From a checkpoint of a small transformer trained on Wikipedia.
Size: vocabulary 2048, 6.33M parameters.
Training: a variant of Muon for these matrices, 390M tokens, 12208 steps.
Each number is 128 + 32 x the weight over the matrix's rms, rounded and kept within 0 to 255. Layers, rows and columns count from 0. Numbers have three digits each.

# layer 12 MLP down (transposed), 384x192, rms 0.137, rows 36-107, columns 0-63
053211136101087123147173119141114149144135150157095094092130145143162112108121089129132126125111164110085072115130105132116126124132128135140183115105137142110150129134199210156101123133131119
108148166148181112134136060103172093169110164124196138137143093089149137163117128102116172131138122146086137158138146172151120175138146118113059114136112108043128133147054148127108179111113158
065087187141147125133163103129038099180142041148159106131143094117161114099114103101135212167135165080131144095054138113137104101154129124109091110100104049101178171092119164121115130091127157
123159106164179155153159237166144136119153125123115108087162141160085112100138168147121203119050116140106108146118142146129110145110146094095154143154179079094150134123128138164126128150123115
191138096141136105177099137132116085127098161148093120114076132181073055132107092099101124126141104065173156138086142121196124138079140145129116121134170116111066114131174106111117128132151115
055082181175137193118144129142142124132077119140142153139099084090120151113088167179086160130146126135145123125153148142156155139122135063178180107097106144088065124115137159134075104175108219
079061127108151140141164064165121132145115126163091176149123071138106150069147163078187121118132090083128097180142063155083163100092078125120128104120099119136124120152163142190150124092118073
156114095095153090165090129157147113125171102109147120164133131111084146127111151101153063065176138118121169160131132117126120131173151162085180138059103126156156195090101141148169083157091107
187126137115146101145144171158113145101167128126108124131156147215150158174087141076082130125121086158132170169088091122149147134069138126089140134101139151163115126135137139147123098139080127
133200085117173133142118120098130099106150102111135177141151109131145107108125142154148139148150117135118116138092208154140126139156118093107148106089086177194138128112064109126154111145138152
145138143092112190082148134104104116077127104119152094150050156183167143129191129133115163114079111178168138152128170133158176157167121142111132132150100139064163156151178171107152085177174031
126125120118122092176145106150132118162154141100126101086139142172158111144153139077112131103103118073119130145169212196165161093121145104144114096141198103184079151086141089095161173182139115
076111158137154098144098073153149157155080086084139142131103074140133081120117148074157085083156166103127129141102076108148066131120078096098164187128095120084127128130076108163117157121089089
149141138087082107125097119120134107123115134125126102130107113139136133135134130127116147136129173173128158092212117067145119116095079160145125091064189168085154164084155107090149126125136166
123172146085128155111113105082163191049148148123117148134193128151184146124191136112111149103095175136106143102160145111068092114110173132145125186118110093076150094143129163128161190156075126
107166154144164149118120146168131097153125166171138106097149141155097174113188182099152150145136109122105154136089176170126077126084118088126171136111130104118099152112189122155092159153105118
132032097179102185114150120148144108104113043092114124141089186064132116123127152102188088133183180184155158144076127097145140166209143160133111135105152176128169147190136134111114108156119181
152091102169100130166086091152103098121109158140143166126158140107069111102136139139094142147097094142104211072122113116099136167132150066127083098132140135100118126137088101068084157087160136
137157148103156156126126141126144120130114091143128161160155177085144143149118117118205115106056158121100091140154136083096110161127091139129114117133095093140079134114094185175090129132082151
108000183114171103190130122126113100120149175123114101101121154154120169143053098170103161095092147127153150096137102131139105173101177120134098084149159153147166198199112098127077174118107141
136136137139088116149130097121107135112107096131137084155148108221102087079113105133089113126142093133163083100140169096192064164118142089132180195109087148123146126112148124095063072140120102
166105134083076132118106076129160129152113154110114132138038138138168134115094134125152146156089156110146137068087076199132131093125094121114124097075153122136097113135132109113136124150177081
146134132179084145139130138090129142185082160155176100133051126089055133138141164122188106131143172147122120109143137078141156133156122090080108110140127150168130185124111139139097111108148096
150171145122163081141119186178160108109101143166121139093123148136103124175116077101129140103125144108108125129067088099101140113136073143127075096095078139165157091137138130131152161130160123
143152178121110092117097142134074096116154130154189143092123182167171140113148126104139136108107153080092124105107101155077139196117114138122138126118033116189162153120168103147106077146115133
066109135080154133121119155163055108163166144159125171070188145100154127128087106121107106147139144147134094096113156136110087144133038134143162086103139143106234137143116101149137095126138110
142116185144169162115104163160092118101147130152109129081122075129130149170163060089123131079140116119111149155117127155121122146120121127127191122146144084117117115125115153115130172128103100
130152079139164129144103123163183148123109118106132122142115125169101102149169130131109087115087059133157153174090157122141133164124138174153082082123112184197131108139121127122118146061114109
146137107125094120111102147104138152088121105133093143159135117107060122142160146089170132151083066113105115116081167101100173146106113183078094139113135116163110081123048072130132093105139102
100044129134205116126109164123153114138160128144137090142097118079150120103082156161162106077130162120200129156092115140127123135162117086085070142150130119125090153141162102195130042153176138
155132134206121116135141146108169091100107127074172139066078139163103146130151188160173153044069117083094215115133130156142136177107123092136102088114088112186136094126068172153130136196122140
123156123097162138115172156145142125104114086096134116157158097095118138091158140163161086144126130140106166085155095153144184126124072079076138105124152125108125093112130176144132103128110131
172190162143101116161109140172172115094111159171114131143107159115155103107146140038153121150109132178109134106144125044186122127097128072117132156140187126137165175074072132098134117153114124
081150127123110132163118139086101119123053135134054117162146161141154162127147120100097089102126136111140090127113109124126094121114145116119127125151112093151131089101131147178148200143087126
130155163136102186091165144078070159124130139137128216155201124159113142120144101197214186108120094058129136144091131110150134088139123154087122135175147165093105126107109137133135119154120105
136080165180155113172130087148139115109141059184124163109088136142125150189177125097158157147127141106121083168110164044132141128156198088143097177133162172091142117166152092146119154123125134
171137134102114115140181117127191145106152125140150143162112107129155143126061074192078138116150168112119143115118106150123085158139121168191171131118144178163106115147164078198139179090174085
120218148086106167117097107170115136116156139112115126119098118140126151132138114127159143073129144087108105139132142170095181191106145101089153159095161166069135157134080159124116089228154097
135255146172161078171078127148133167137066116131094160149079133146117072082093093136125126114121115117127114066158080152126168119111129122183184108197075125150138177152136129204133142101139152
156204146186163139196096115120173172155160089105087053059099101111124103177183147116109104113142197124085171097126129116113130104162142156142165165078159112099125141072130062158119145101075162
116221104143111123140185102125127075103148089171098145145137095118116153101124074117105123136150099100149143111103154119150131100147112109148153090152102142126091145184137102086156163178043139
132242190137138113117115139173071142170111080115094145145159150162122101143120138080142112157116127118175148147119172137138136113139107102147117092191057135155126166130105142090121136151111161
125108110174146163126138138164019137168129113127109155130120082135127141117106088108124148102149128146112190156089174102092156124082154128128142133097176093092136106084208124123164110130127129
126000164082124134173132099183117115109118097162139132101175146138105136136119093149134174122147177165145156110182113107160126124170146162129089161129122109148156097121119143130127078137164127
107209120177113118108125159117111140152149153091148108131090134153142180076150166156194073125111152087163093108158142145154120155145148177091159099103143142105154125132078078154112094159128155
169122176144090168128115136105143116194130126103094181168102163143090128147061126169209054148134132113127157134112143114133136022209073096127127085149128112137145132126174160140157154124106159
149101143093103153086111158128164144102101119128154103091172095149138113079104104123130141122115126141127116107113096184089113157125100113106067156108110142118143127086155115136129125122157179
134144131093067152089140147096117161166118122129100147103055124155116088130125142128177145143126120142141105133105116095117092137110177149096148111087101132181111148177115112092104138137098093
086111179183113072071148149150119118113101076076132163120132107130113106116125088155123131130126099119116097154099150111165149149153137149124166133190091196131131151080104120144103126097182077
101217063126106155114119051147141117149129185108107112139112101116102093120123117043102144168156121191103140159105140112130114117121168164157137120098148203098152180144075166085122187123121142
154073121092102151093123141088154113142188123103148099187114119154109128112123076230129163163166105067105186155121099054019103144135114204142100064053095082142128133143079098118108091129132180
126108091138087148139081132175120076114126100115225127159140147132155062096120098097155204184069133141109168078115100167117138138118146073134080140145117140165107167122095135097147175121133129
095176115190116149118052061111127138135107073127135121124102146083137168086158130112075156084121162118159121138121134165121117111129164121113152156147139100091111126144109176198140124172171099
172075153071121099149103149086123170186110171151131107091190165100093161140120136093082118097140128054164064133114125129106148139116084129197198136143164143140117148079126155156114080152113107
107111104117088149067173125092093101137144114138136165121112150175143170158158124141172116120072129112144170120135164161180125106178091134156176112129122177085148118174130135153126130137130101
175000121129065083108126157107116136150142138096178134128138179081075135121100070141120133115121093094113133149122152167119147161128133160147122100138159120186173091143180075052148150080108111
172194110143150108185051168164116150032119095120083109124110103112131142166123099170148141069121160127055133119117124096128111090160152155142124127087108174107120139092156145121132094163129108
170144193142154142175121072131126191164110107110116104119103074158094062154031125131214080142103143122112156138116122144127136152168101144174162119153128100171087135174206109149147132151123119
111204101177076131184141135106159138115169146134117135169125129110113118130096120086210117112160143145121106143121155095126169183123138174101117123102136117114097111080117110086145123082137094
158039129118164144156170097130130098133115139093136123142042097127127129097099131138151123174107123143131094115113125148128138110085052088081123124109113166105102154128116097114092150156084117
142145141125043115130147134085196136104179106095140147121191120096146167129130146161170116142123162105116143140076115087140124124127093121168137154159154197120173144171152175125161150159125177
124079153093152114142077120104161106130148130062146202123137148065124083081123143105116161098128050095090129126082112131164152167166091136123133134213070118145103151083120141137089185145153176
170117137188168085106133067124103139122117132151068153163115136174195128118166149180144102121145130161156119181103114099039185099113116215127089183138135096171147109090146127074063102161139182
114212145113178150165134147095106102101172095123110121079035073073145171149091131128078163142109151103083125141130166139120163124114120147111128152149094154111160165091123178103102135118150088
131063168132130168134107185101109099120149146142113122111082144131137114156063151081085133112078134094150105104194073138096104152183120132167156137073139140202072131102118085118113103124157098
148120126134113154153174080136099146165089160162114099110134167130129079129124209124090134112121158098072164146120122097104146164151160108089198090141131143098107119104175118101090135131143121
115174133146126183062096125124119134144105149095136014064116095177150146177133080158099121146177129121138105134136079120068145204118117084097127180141123155081187099164102076111092148160126160
065222116163183070149112155130122126137125168113165076131164136096089159124069108140078158187133141159141089133107067140171155134078145106161093105123098163118079111118151145079108124154129170
146222103127126099159082110068146144112163090100124192114153138136094099125122171068139176110169141140119161134131161114126122150123172093133126086162124073125100107128136138079153069151135164
030072150106100116083061093146132158130135105104111146112148109089085126132143081116129116147141125118175141142068132087190156139066144097166120101143099050131126139100137147058084162064088135
090034095146111147088113137098126095146083106159088128111087142112154152158059172106163161135115132122145105138113143135200163148165124153167133129152129117162151166068132070131124101130161123
144207218141136166136110105119121078158166151149152115190141128142107146069121139112114182126158068133128143130155121116136125125128102157209141123115146139113145141195110163150078110095100143
# layer 12 MLP gate, 384x192, rms 0.27, rows 37-107, columns 0-63
125140164133173105169125053053173127131084152125098071166129190179124097101108115147131120154174113162175156129136119183125210175085165157147084071113154111134088086113108146100154166127060175
185134158053084100138143142138161131121127149131090095133157090110127147120127138175097117137122089170148124104187199134118112131099135172097127140141132186166103103095116145107157127095128139
081165127125142110094167153113166081030161143184139149138141103178135143134099091173132078153069060153200133146128086105100152131130121147149175108111107117123148095203092099096125191162120195
109200133099073116098133124126114153112116119107114088130150092079136140158129145169171108139095118172201125080151124145069132145130128161120113103100107129132134168143177109145164149145100126
141134115053087155118121127122142172111137137120082080082138174129090138132137084109079127176037176158177106102121144097129190135102149089133168165095162128142121147118108118099135106219162212
154154080103080111104072131114145171127113133206179118149149130155147096096208168204069054131107085207115114132155111119122099153143166122125127088175090126101122136155141144153112095126069087
166134091155138120103161148111124146217129162131113148110122150127148084057101076125142113148112138074123118092237113153072150131094047139145074112119108139119140143153162140120111137157122137
139115172146146070071091085186100191190146152057092116129133089125146127177124106115102151166111081120143157119082121169136100112048129054077165053128109147086065134141162126135111116107103118
147132121177113093124154098120102140141103129179179164122080124144181133130149152136157128165119097125086062161099125103168143072166145126109112103141151131117092089165106147136089134112178094
172092171185114112130096081106195077110114131167058095096080102154096165157097127192176106126074120157106126136150220168133137179085072164109127122123166157103127066133115151138171195115094092
096173110184161068116113155189180155135070107102158113106194126075151168102160168148132184211145077198171138125134054135135029112098128126104143074099085145108112118133127138115109148088098118
151184183184134122127173119089128117118153214118134136145104083147148131117122097178178145125127153133135157110124179164156145172099146096161116185128128179057178087153190124135134111164167140
107145145150157127164146099168114119145144155109089127174127117198140082157144102127154153132152123169107037137139108108107122121153136111173150091095115108138153105147095130152136105100197103
092098141165155149102117081136116133161121109106173071144113090154164141074175137130099104085134134117153108110140078122088071134084131135143122094182110123157110084109121168097156176159123138
110126094107156147080108162163153102140150142134131196195170135181120139168126103162164130159125134154106128075081153126151163140163154150131146131106122170178152134130148101134140127102204075
105130144104149129103146100103106096128147114089138088120122140032137095187095154161089153133093157139151146113110091187095137122151117100144140153154094133110105110124147138116117120079142145
061123130164073118155125100093121090083140168159128158111078146082159188138110190148170188078151117073115169069155107189111155104101175155157156126195157146101026170173144140107137081064109145
088131095145131117139084147166127161108126130080183044112118145089102161190145153148122210149136101138107135100090117101111142145095165139115156070105117116086178108153133144073131143154108165
132163178099025153104045129128123129175123154175073112179140150113155154168116143154099093113088134090155098131040118164121089107103162152166161091117101094125155108148145127097121131141158168
185131085181147141118162150099129067129118111161113107132081147125130145146102145125152147141170131185112168135126082140167120167124150114032117163082149145059145118128081139123103128132107114
182156152091106097125167165138052136171159127143114076119132139143102135097082111193134169138133164127098136135114121113123090082135182088183149142118091099135100169149177094095142133144124148
095148125082151093103130104164143131119145151160073170068118134100161128149080111081141151096202144162112076158144133175082137154133110120051150117139090132129089151199154102138167182117098101
058200154099131109125135089125110131183159161136156087126150083108103102107072119119156146131102135127134113107083194097111114134127177121180109072162090101110155113152079053198118098138143082
135186048101189140095173134166122122204129115106152141119101137155121084146192125115110133155083153151192128113107162098097116075050059164147130080140066086126086120074078127133084137109121112
136150116159144164133133085116145134172141094156183136168068194142138160070149036151186117147122155158189134127142112119134157140124167168115115076081085102123108190155097152149104104145118113
187124090133139134085117125146146152163158132155122098171072173147123123125089145096217170080087145139070093103137132136078157097134162145106119095117144129102119089079148130112101163118108132
133170144193097077159049087117114130141137132084107153111080124145171086134150103102174140108144098124156107157211160149107099075114150151151153110173127094141131103221170123164117105109158110
167134143133184138131113149187116115156125150116162102081157147164159080123093117123087118160118141179091178099068128103165124131147127107160152146130132136158083130175106086129155149159103147
107111159164153114104073130181131112146144152136142136106150084104172119138115140183145119120086106133108123176105164132117137143111114185099117175146189128164103100154154136082137118104127163
178201102121123119101183088149087126105146109156155162143103142139100097151123142122119113097118082140109115128094099107133144158125175100110130125173132109138132096136125119114165079088127098
120101134135100098109114126159108095099105159151131100101098156120148121110108108140128193190151117128118201162106137112122130156061123118124155144119184117103142104081142099088157140173154126
120131148101163153101187157108154135078151136126142169078128164149103112133098159140119132157095102098148151129110117152059163164117080115126171126138146120094087137196126101127113160210108114
134143113068078208174142139070125108163147093147126077118112116116146122098172118112157043110168094091143153155054137132080181097166117151130119089147063091104145139149132159188110108127105133
173193098122094151140095183093137141119217054141127139104145147165151111177195140153180120151140100142128122148127148188101084090155142117166072181111157128086054040114091133108117175174109136
082199076135091164077107112184089132101113116105105202119136120129126114146062137149132128151098168080134118122165105084097144146117116177169034120163081087129160123080143188157159083187144128
122089130121163145117086146142108158087088086127133141117144164132156139092153126115159148074146078109103075127129105159112145120127112100143118070104097132081110110084103167080144119096160165
165127152141118119129164105163087148140167173088085131077166057186075169104143143118138097138125169148111112152088132155088126090109122178112129172130138098122164105127165156212145154068109137
121167121144170119091095170171105141139097138089141151117150122136112111160139158150119157133152067102107090117171130093109120144108085097153125027138111141114110144113154247140109113158106086
103195148140180106107104121218122156148170107123147061108132127177128018177120139138167138129152117098097059138154147128157088068099156062120136156129146138118062204146140149141131188109187122
121186138149101127134148143122136100139153090140124118080165092062103067140135143169180075140123146154133139104117098155114086132141147127109107171158072184128095070162120121150113124107165141
113131187134131127061135131194116109182085140126121143103131167149150089126147112097157068107167117065153166111139089167107156121114143073056133142120151130115060160174157160146192061210132127
123177159121099128081185150167144112170146137137079071149158100048118097129137086122083133165109116155151074142133121166092093097147157111167173192150214158155097083073131192154040128152143116
118078144132121103155188152055133147108164111106150096109119225126192124118105124104146093058096081082084113119103170141076143094073112104132158118125142179127130107172159162105133188144160089
148069104120145202159142112103112174159190090102118094149187119128122145178103104179101114115088150139109112155115149139098088119135122131117118128187107149102098117081119104122132118115143149
102158129103112110118130110172131070134089212166169107153116168156121137176100089124117097077195096125095127168098122174116123132125101117083185140132100119124100128169127124068090148117061129
066127152180107121125071141194186136102105139148108089099114119139157119171118158124110139108113128124162160134134104085154155151110146128136094126149140162105140137105124161127127164183114133
167139147098117105148136114069134140170166156156156111149146120097088146143111149133167166170100135149175136180158098144132128179193106141144132133154174113152136145103080178208181151163093105
126149136111151135081118167110171138090095114113121139116157155139108121148201154142096143104095154101225111172095127185082099160144092155068108183127084152137128175124100130099166176119150118
181123143131104140137111172117145134077110123108126152113104126112072129135119160152140167136087153103099105164094113088112153168095111131101080101133128128136175147136154178156158156135102155
170155067140151089089094103095031120092111137145145112168066150147157084112138074073084125152147152151173127156091164131115067148097160066164132199146038100101090121170153104158215058112118104
087147154088115139126097150184096127154143169108127185087116171121161070157145109148132139113164130090161089148082149185107100136110142081218119150137077141141113089129065115094101146146105064
125151172087107124130163134101109099097134126096154152080131116113140166138130090202129174154116186200154112118141079145156106127145143206151107125151140135155143125130114144176079123113099130
169130143120118118138157161101151126131072115123154095204113086056173135087101119148151154137080117106161136087133102168066093044119060136058190155152167099034106181079153108129096194127130092
122118123147168172123125089090120165122143108140063158101167076169069147135113103128133090158141184155114090093122071099122151068123153131133175120073130116120106073119063143144170092157072038
129077196129166104150122122119109118102124104132129188170090091072122141136141140100142135175140101130108134103128148127095085118112141147124163160172093127110111067099118092164164110187153148
079210092131148171057069170094139185138106135116149119099143145124146102167136115186165117111140180103111111128118063160147155119047085162115156118142116171155113177061103113190099140110134109
105167071093130183084095119101168143165196146116109067084217145103083154116127153170155148110164082188084130143122097102148139168101093120083119106127164117152075148187108110057090150110090155
140138145173139148104084113133128057128108109153129044114083119128099087125143141119122119138140091094145140143169140102155118124154123117108179122138134201102074122132120167152145157112159141
153029134156136114134098160112135132144126166106169141117127141166144136073089100133108130131134113122110133072122101135108135159106171146152124162129116124146090140097130085157159085149163156
085182146165181142103104185169168177149167099170113124113093182160130078170143103081112169079115102110157139112121163081089132155152152118176173212145098085088079184119140083131136091132121163
129098205134120076074124130087129165145129136163145104143155159134111119152068134135161082085123115141116114089086149118122148167111144154154089114183105086096138164165099111074113152164158152
146146120141177183120134161134161114141104139120167159063139138141137153075088139177112154127138159121100140099153108144145137100097125137161086090192155161101088094107104121082158178149130053
136064185127133128164143161134126105144138110124121116093125126067149156163137083111142079142082094139156154069121137150156125106181175097137080180142174108224115152134140149093155083137137134
168156122100130091097127109113104142155174125114082168131118093046140144092137157142159127120200096147140070114095121138114059097073177098134150087152132109126090110151104183097139132174139119
113173083123144137163115091131137119092118119068126150105123068096131113111158079088092094142115154171200120131128080172155119124153127113138142086102130104143096141036128103126131075092117106
157134153136138165145098090157128145063154172177118150068064074141159100110082065150161145149157077143106124183104118102110083190156083135160126143183098084131133117116157182107100138100084116
199156122084122056107113192032130142126175125111142100164112110105178126119101144202106076112126118192158132126097115126151111108075117129138088176123119137180092121057094135067151104140192129
145141120135076124138094086171156158137123154123183155132105119160152164113155094115142127139096163096115098135082089148124091071105115115141129133135127157142101062121167129124158155086146080
114133137134123124111182098156100125125176114133136079181154092132184100113172155152122106169134114145134145111181097096094136100142182120118132098150157143127109152143180124118102144148134199
153134132104141101132162155153122160126104143092141126072124134106126126096109146133143100076159115109104135114124121075173068065156186092132116127110101147081126132201156178132107099152194108
133130100181177155131090130153081154090115126174116102110155111124085103113089132167127120118113114165210087155188089099131108150116123071125051120182097157127088087113131124148113149095144105
# layer 12 MLP up, 384x192, rms 0.27, rows 37-107, columns 0-63
086142084115139117137121159138127127148115124147085056128161135119117118069151136137096125078115188089095113079144147195093136127164111151179125152101131106150110154128120106172140131151108125
149137117070123164139098100139173188123066112103129147142127134099108155134106151102126072140066114164100114144118152143130136124108110098155162132127139131124139159128124183108148100150117114
076170091114179178114128130184128123129123096085099097133106145163157156148114139148095151125179125083131128164150126150078173059160141144097165167107140145097135144150193149096225069061115079
121110154120057141095138159112173138157110084119170131124151068142129113138154113122098153131170190144176120089157113141104148120152090155139137108145113122112059123127171121114093063146161172
204079123132142134110077137085122121135120114129113081162170101122074150087119095132161059117112095150140124148149121112142193116098128154107074123092088140101107098141149110164135100139063115
154123091100106091135089154156146115146099094181079082107107073153103113135120086144122101066142169095178103114095142122154128130134182147128132153145141124114169130144144157112159153130196105
106084140151101155139157162128081136107098231149108129114154118147166149131120098139132136075069122086125134167077138107164116144155147144082123092142126119085161139096105065117133106048128133
090112105083107137086071104169139137151136140125110119157073151180127112097120115135151201138062117089110111092089055137109144126108108149093188147147103111148142113184223121126137140139149176
096087159150098062133162083185083141109165174098136075132138064117090109115057130078113148126140080120112145135106110114070082130090068148105090130091109142128066152098148067133078104091103141
069138095131155112126134141109104117202110113124074171135123141163166117171156091144151136110127128136160123111102117143144203086131064109106130122130143156125068166169232119087139191137155127
222182147112139108108108147210070156115149142082130125142160086091171098128112118134157105139117076187137093130170096108092073164132117159078117140181087109121141122055117168116140136155104199
109106161133197144155094125038129083136105128131095134134165049131149111131069132111131158107091164166147129133140162078108094131156097183085069119171122122173115107151096123100109135056158161
172113136148092112134090098133104128107130106146146172158150183134041148105175111139129134166149124140169162167079110065166131144095182112125120155195111203157141093156147145125136145137138123
188111138151196111128181060104116125145137151088146170106141113119116115110107119119138158120122112136075135160122140172087146113147106112121116122082110138137151193151125173093120148129141149
106103106159141157149153019119149088140156133138140154168141093135110043175138113139132136114095085088134103091067142119142146160121098118122133086156118148122128092118122102143108138147119071
133143091132122113124108097100144111116139156090123109186125125124172117110115161131130137163128119139096108112201144114130143151082086105079176057128116119029144156090122107129141141119161071
134158120077096096128140142095085123084103071142120120065101181144139066186156170148079202113078147115120106117162103168144153104128175099157121115180165138083168144185112128097139067064144145
118138142185132123093057137174124182115166180115108086122129135144149198144056107142158119173086066119081088108116062105122096116106126147138161097104154155121115105076160121077138109091145140
127129128142162157109105071113115103148162068168118131142183182127119155121123110114126037171065094146162073170106117093131135088094101144136176056124091155118130121144058150115133143099149144
120075119146132156149086105177166141189108130175142142100192149096102147098142099090118113142142188131195142179132127128144121125067110118094043139110153137130147167165081134120123147092107210
139147075110118161123086127168136173111095120141186118105109119088114144116067143123114153123109097116096128142150046219071165108177156114152131095095117088136156104122104139064160179137095169
167132186050133031177098120065131140131144144167126102101171144151121078157075153091119145099152160155188086056110127169197166139061123056118160170145171143118100150136123113086083117116147121
111091130113117193136117184111142131111094162100160151053115110173090106141144152167158194131157161160214167167143121132199099101117107132084165112130095135122189120151086161102159089108170156
157074129195180110135097113134095139056109051111137063180126038143098116155121076138094174110115174108119070139185128146171120114126094105119116192132202120109136148153145094159130066168155136
155091105107139112156156160143130085076170092109143139057161120120135167148137172046099125071168086137157090144129103194134049094102091086080165158122158121114167222117136154155110156121081138
064157125064125134127136127132132071135135141107131083122087098213158086133163148133162090150134088168145142172108136092140137093111178127115163186166154101140096141189170112180103111117173147
102134125084167102126170080111133142145125149130074084094081113114098106114142208129131116175118171191118115114179153192134188151131161112173068143133115202154101108173142131128149161166098146
137147150153146181141134149138129122156161113072157136120174102095150167148110145188161107067096094130142146160089142107183066123103081066176113116163110108078120189113135128111112143154114109
176131062122091109154082135145137112154169101107098071071164147144161130116093176149163100146105068113083156112135156101144155075129125101140124149177133064147061148177188123123185125159136141
167122166145116148112209158139149185158123125122072091071159107101149148127192126091112119169122099165115136090159110136112087078113136107136149132097145128082156129097050181163103147096071173
169088107102177179145087107099132078186074132110113108123129119122104167159091115047138101126178145147143109086125137105127090069123135156164165070126195156083149104175133100115161127095134150
085112106118097130118083167107134135148159089109115156082134126135150150115149164148106143114146135172169193122115148111176112117124116150142116104166128125154105158080117146188183128132152200
142161133085096165140095071121107079188146143213096105101124139141166132150176125082095129074120124149167134178128121102145125056148162127144124158096117132103143086170113123085084092092121161
166093134071114193159110076114133119106093136154111178071115131144126120148149105100118146131045210171197059137071152079046072119153132093098077149159111159185156092099108188145172149163111156
128113099108142095093108128158078161088129098157065149057117082137153163098175097127156180157129130139127108123077160125115199159149069104111102150092109113120122181070142151114183099082083139
189115139074119166121115123111103127163094138153156167088103200146142107114161123153128176127146050140105081125115107154155096130094119124142093132133090134108160075123063128092078112138165067
183140151175132173117078162152127144190172144148184126083173155100138081115102198139150128135096119087116149132137177070099178150065106119103144147180141091063141158144114144119172125142156204
115180115099108100118056104127106168144120164058129116096109150138110143086158116133128217127170140131122048138196122169123111133093069102158136054163161096114075149135138124154152099161095137
117144097075135083125096088130099082191138099100145163135079153146149151156181084096198147216097079122053191114080111207136137060176161120138139122145118074132124129137200126180116143119116131
112119185091155141136104087070117085059164079123143124103162170145127123123173114076151106132155155176050178099159105137110135110184106131134088181134132124105121120143120179134189129101092156
105182111097119145142182078136103096171146131142113077114105102181110147074149134123103157148155095153183143115133150130112113189148113118152113110161114135161108157120146159118148115106169153
189175109133142161105144148123121094080116117145137175150113136088109114156133194137098111042106086117138162162067114141074111144148108112150118085085079125148130115115192096127121074081117066
158069088127141107112173187093134112124083142086164147116059184124087107163158136140107120183130115135130176111125096108143140124076090120141173162145063084179160166109146127101134125145106135
100175133093190094193200082137175141188142087112111139103161110149145111157129108105170162145172109118117157159167141159090120200166206075111133094125084161111181099151125182109100143171109137
108127169120173096152149119119126207139090084115110100111108102126064096187051130118102070107139104109121161126079126169161118127144104168155097162187152114148110112124111217118101194140089092
171085170106069121109120098119051161134218069093188131133116051146108101181116134130169086113149051115141123167110065088106098094114104150123110060104121077157136179125099112129125115054134106
117114157074132191141120152186129173112148139110160117132074070165137157075113110100150144181144119151113058069179148051133157102116095108069154169082125156122159191122141150164131103143166179
119179140112086158148103047165073150192119160113122147139101096148116155080111078078104085195078127134137125136086080108192098109143155161093137105181052117150125124154089147135109100153076111
110135130156130138183147077104169083100104133133130074098110120180155133139172119132096087112140121171113160142079171082152147095127138160167162135143133139194125143157096109098169123115122183
121033144176109113174159125060175062085172129114141099104110127148119102164102177179123123075096090116138104139109099097112158106119124125161119115158159136068124193145106083063114159100090160
120107169108111212115165139180190140184169112160094153137117106147160140112145119127116171140106183115090148123144114078090055118116165118163091131157138091171090104171113149139156123129085168
170137137100172131128074173118157109105172134118108115150142133148096100083104196113117063053101090111228174081064200067146158113149092162109136109200178148160152116150152129166119178160080116
173116168113161113124106105146154180104118159133165147153076162139140193141042149123184141127179104140112148076114032074161209136154146128204108113163143171096111060058089088098102139144077147
136185133110092116134118143163185161120109150123143145132174173134148153116102127069124191118105171148111160194126150130121103099146133112180119163157126145103105118141164131095120152173134078
108098135109162069110159142060115112163074120133150128185142135100120171130179119119134140178129103101110121090082129128126130101163180094103092119179145082145136118112129085106169138154147148
176113123070115162108116133140156126146121159150167162140138097122152153195136138132138092144127106123134142086054066162097176104099111161183106166148118104172111118097105095139187135106150167
096109181106118124158086145148100132120152142130116115081157126176182137148158120116157105147185092069076132183133073154129102089129117145102126076140136138105146137106158126163089162118103106
086133137133138109130166162096088145167071120177167169090145104144113172114112121072133148141123112174125119124150073149136125139089101111129087089163116141152123150079146116156087111111187181
165144092164090188144021132132159166122084080194116131076255175127160145174127123094120100039133125137092165126148109120096183134140245192166186140226105115148179109124167144160153138086238124
109087144157172155178069116167158134149124133084129094128097187144104058129133114140138139102215145121152053141193112138149141200096115120146165208134133111083094099134154146127159110136147159
145063107165129126150120111069126136078140082124156133119113097138160132131134099144110056173102163161157180145128081125111111115149110115106188129082112165089134154160111101171138127158072114
141110076128111084117077134140139074129204145099095140099076068106101082146128140075068157186090115145119130132163219172117131127157086102086133028087136105115167119103123085117155136146120155
143112071070141171129170124193158184087091160128093096128100161120139178108134148120127191145119158102195140103143149129154150099141115128143123138125179156140141131113122133175139042153167106
109166125119153164089166107122124090155079189094126128166105100085105054108083120126087103109204068106092120140196127175109076149083136126074120083135116115136075147137075228109163097106151141
082135162136111147110135121134106125108108111112086162110143127117091042152095145140134159120103137163111146183151138140127092129121120156111127148167146201172133125068179132098105118141191196
196145155138127123049133148125136163114145113061140106107124160187160146112135105137118147102090148118164084218108068116153126131178088154088164173036123182082132140152123048168185095119128126
113094113134092170093076090147112121175083139102146176172155178129103082131171134158066126145145175067153129098075125103141139117107144166166175113102139155100095163135144126158170037135169085
103124134143100152158157171188167119141124117107112096074105157145121136135097123121145158096157118039143111116129133171131139142195089117155118180142142123210132098179122127160091181150157118
103072137139137091105099136106146167150117108165155124134166149070115085084164137121184151140096122051158099106116148152185180076150168118086098099073072086119123109138046126107068174104163100
168128150123089114129108151132122214186120136116084173159209135133089110115099097138155149093112056103138179160193131082078086104030156039128134080118077132136181146175113126081144111119147132
163110120117186103125056099117129125117132135167111148156156181107123130112099116138129135135100137104136127209149153133110142136126175093138105114160137121122126118129193120142162174084101127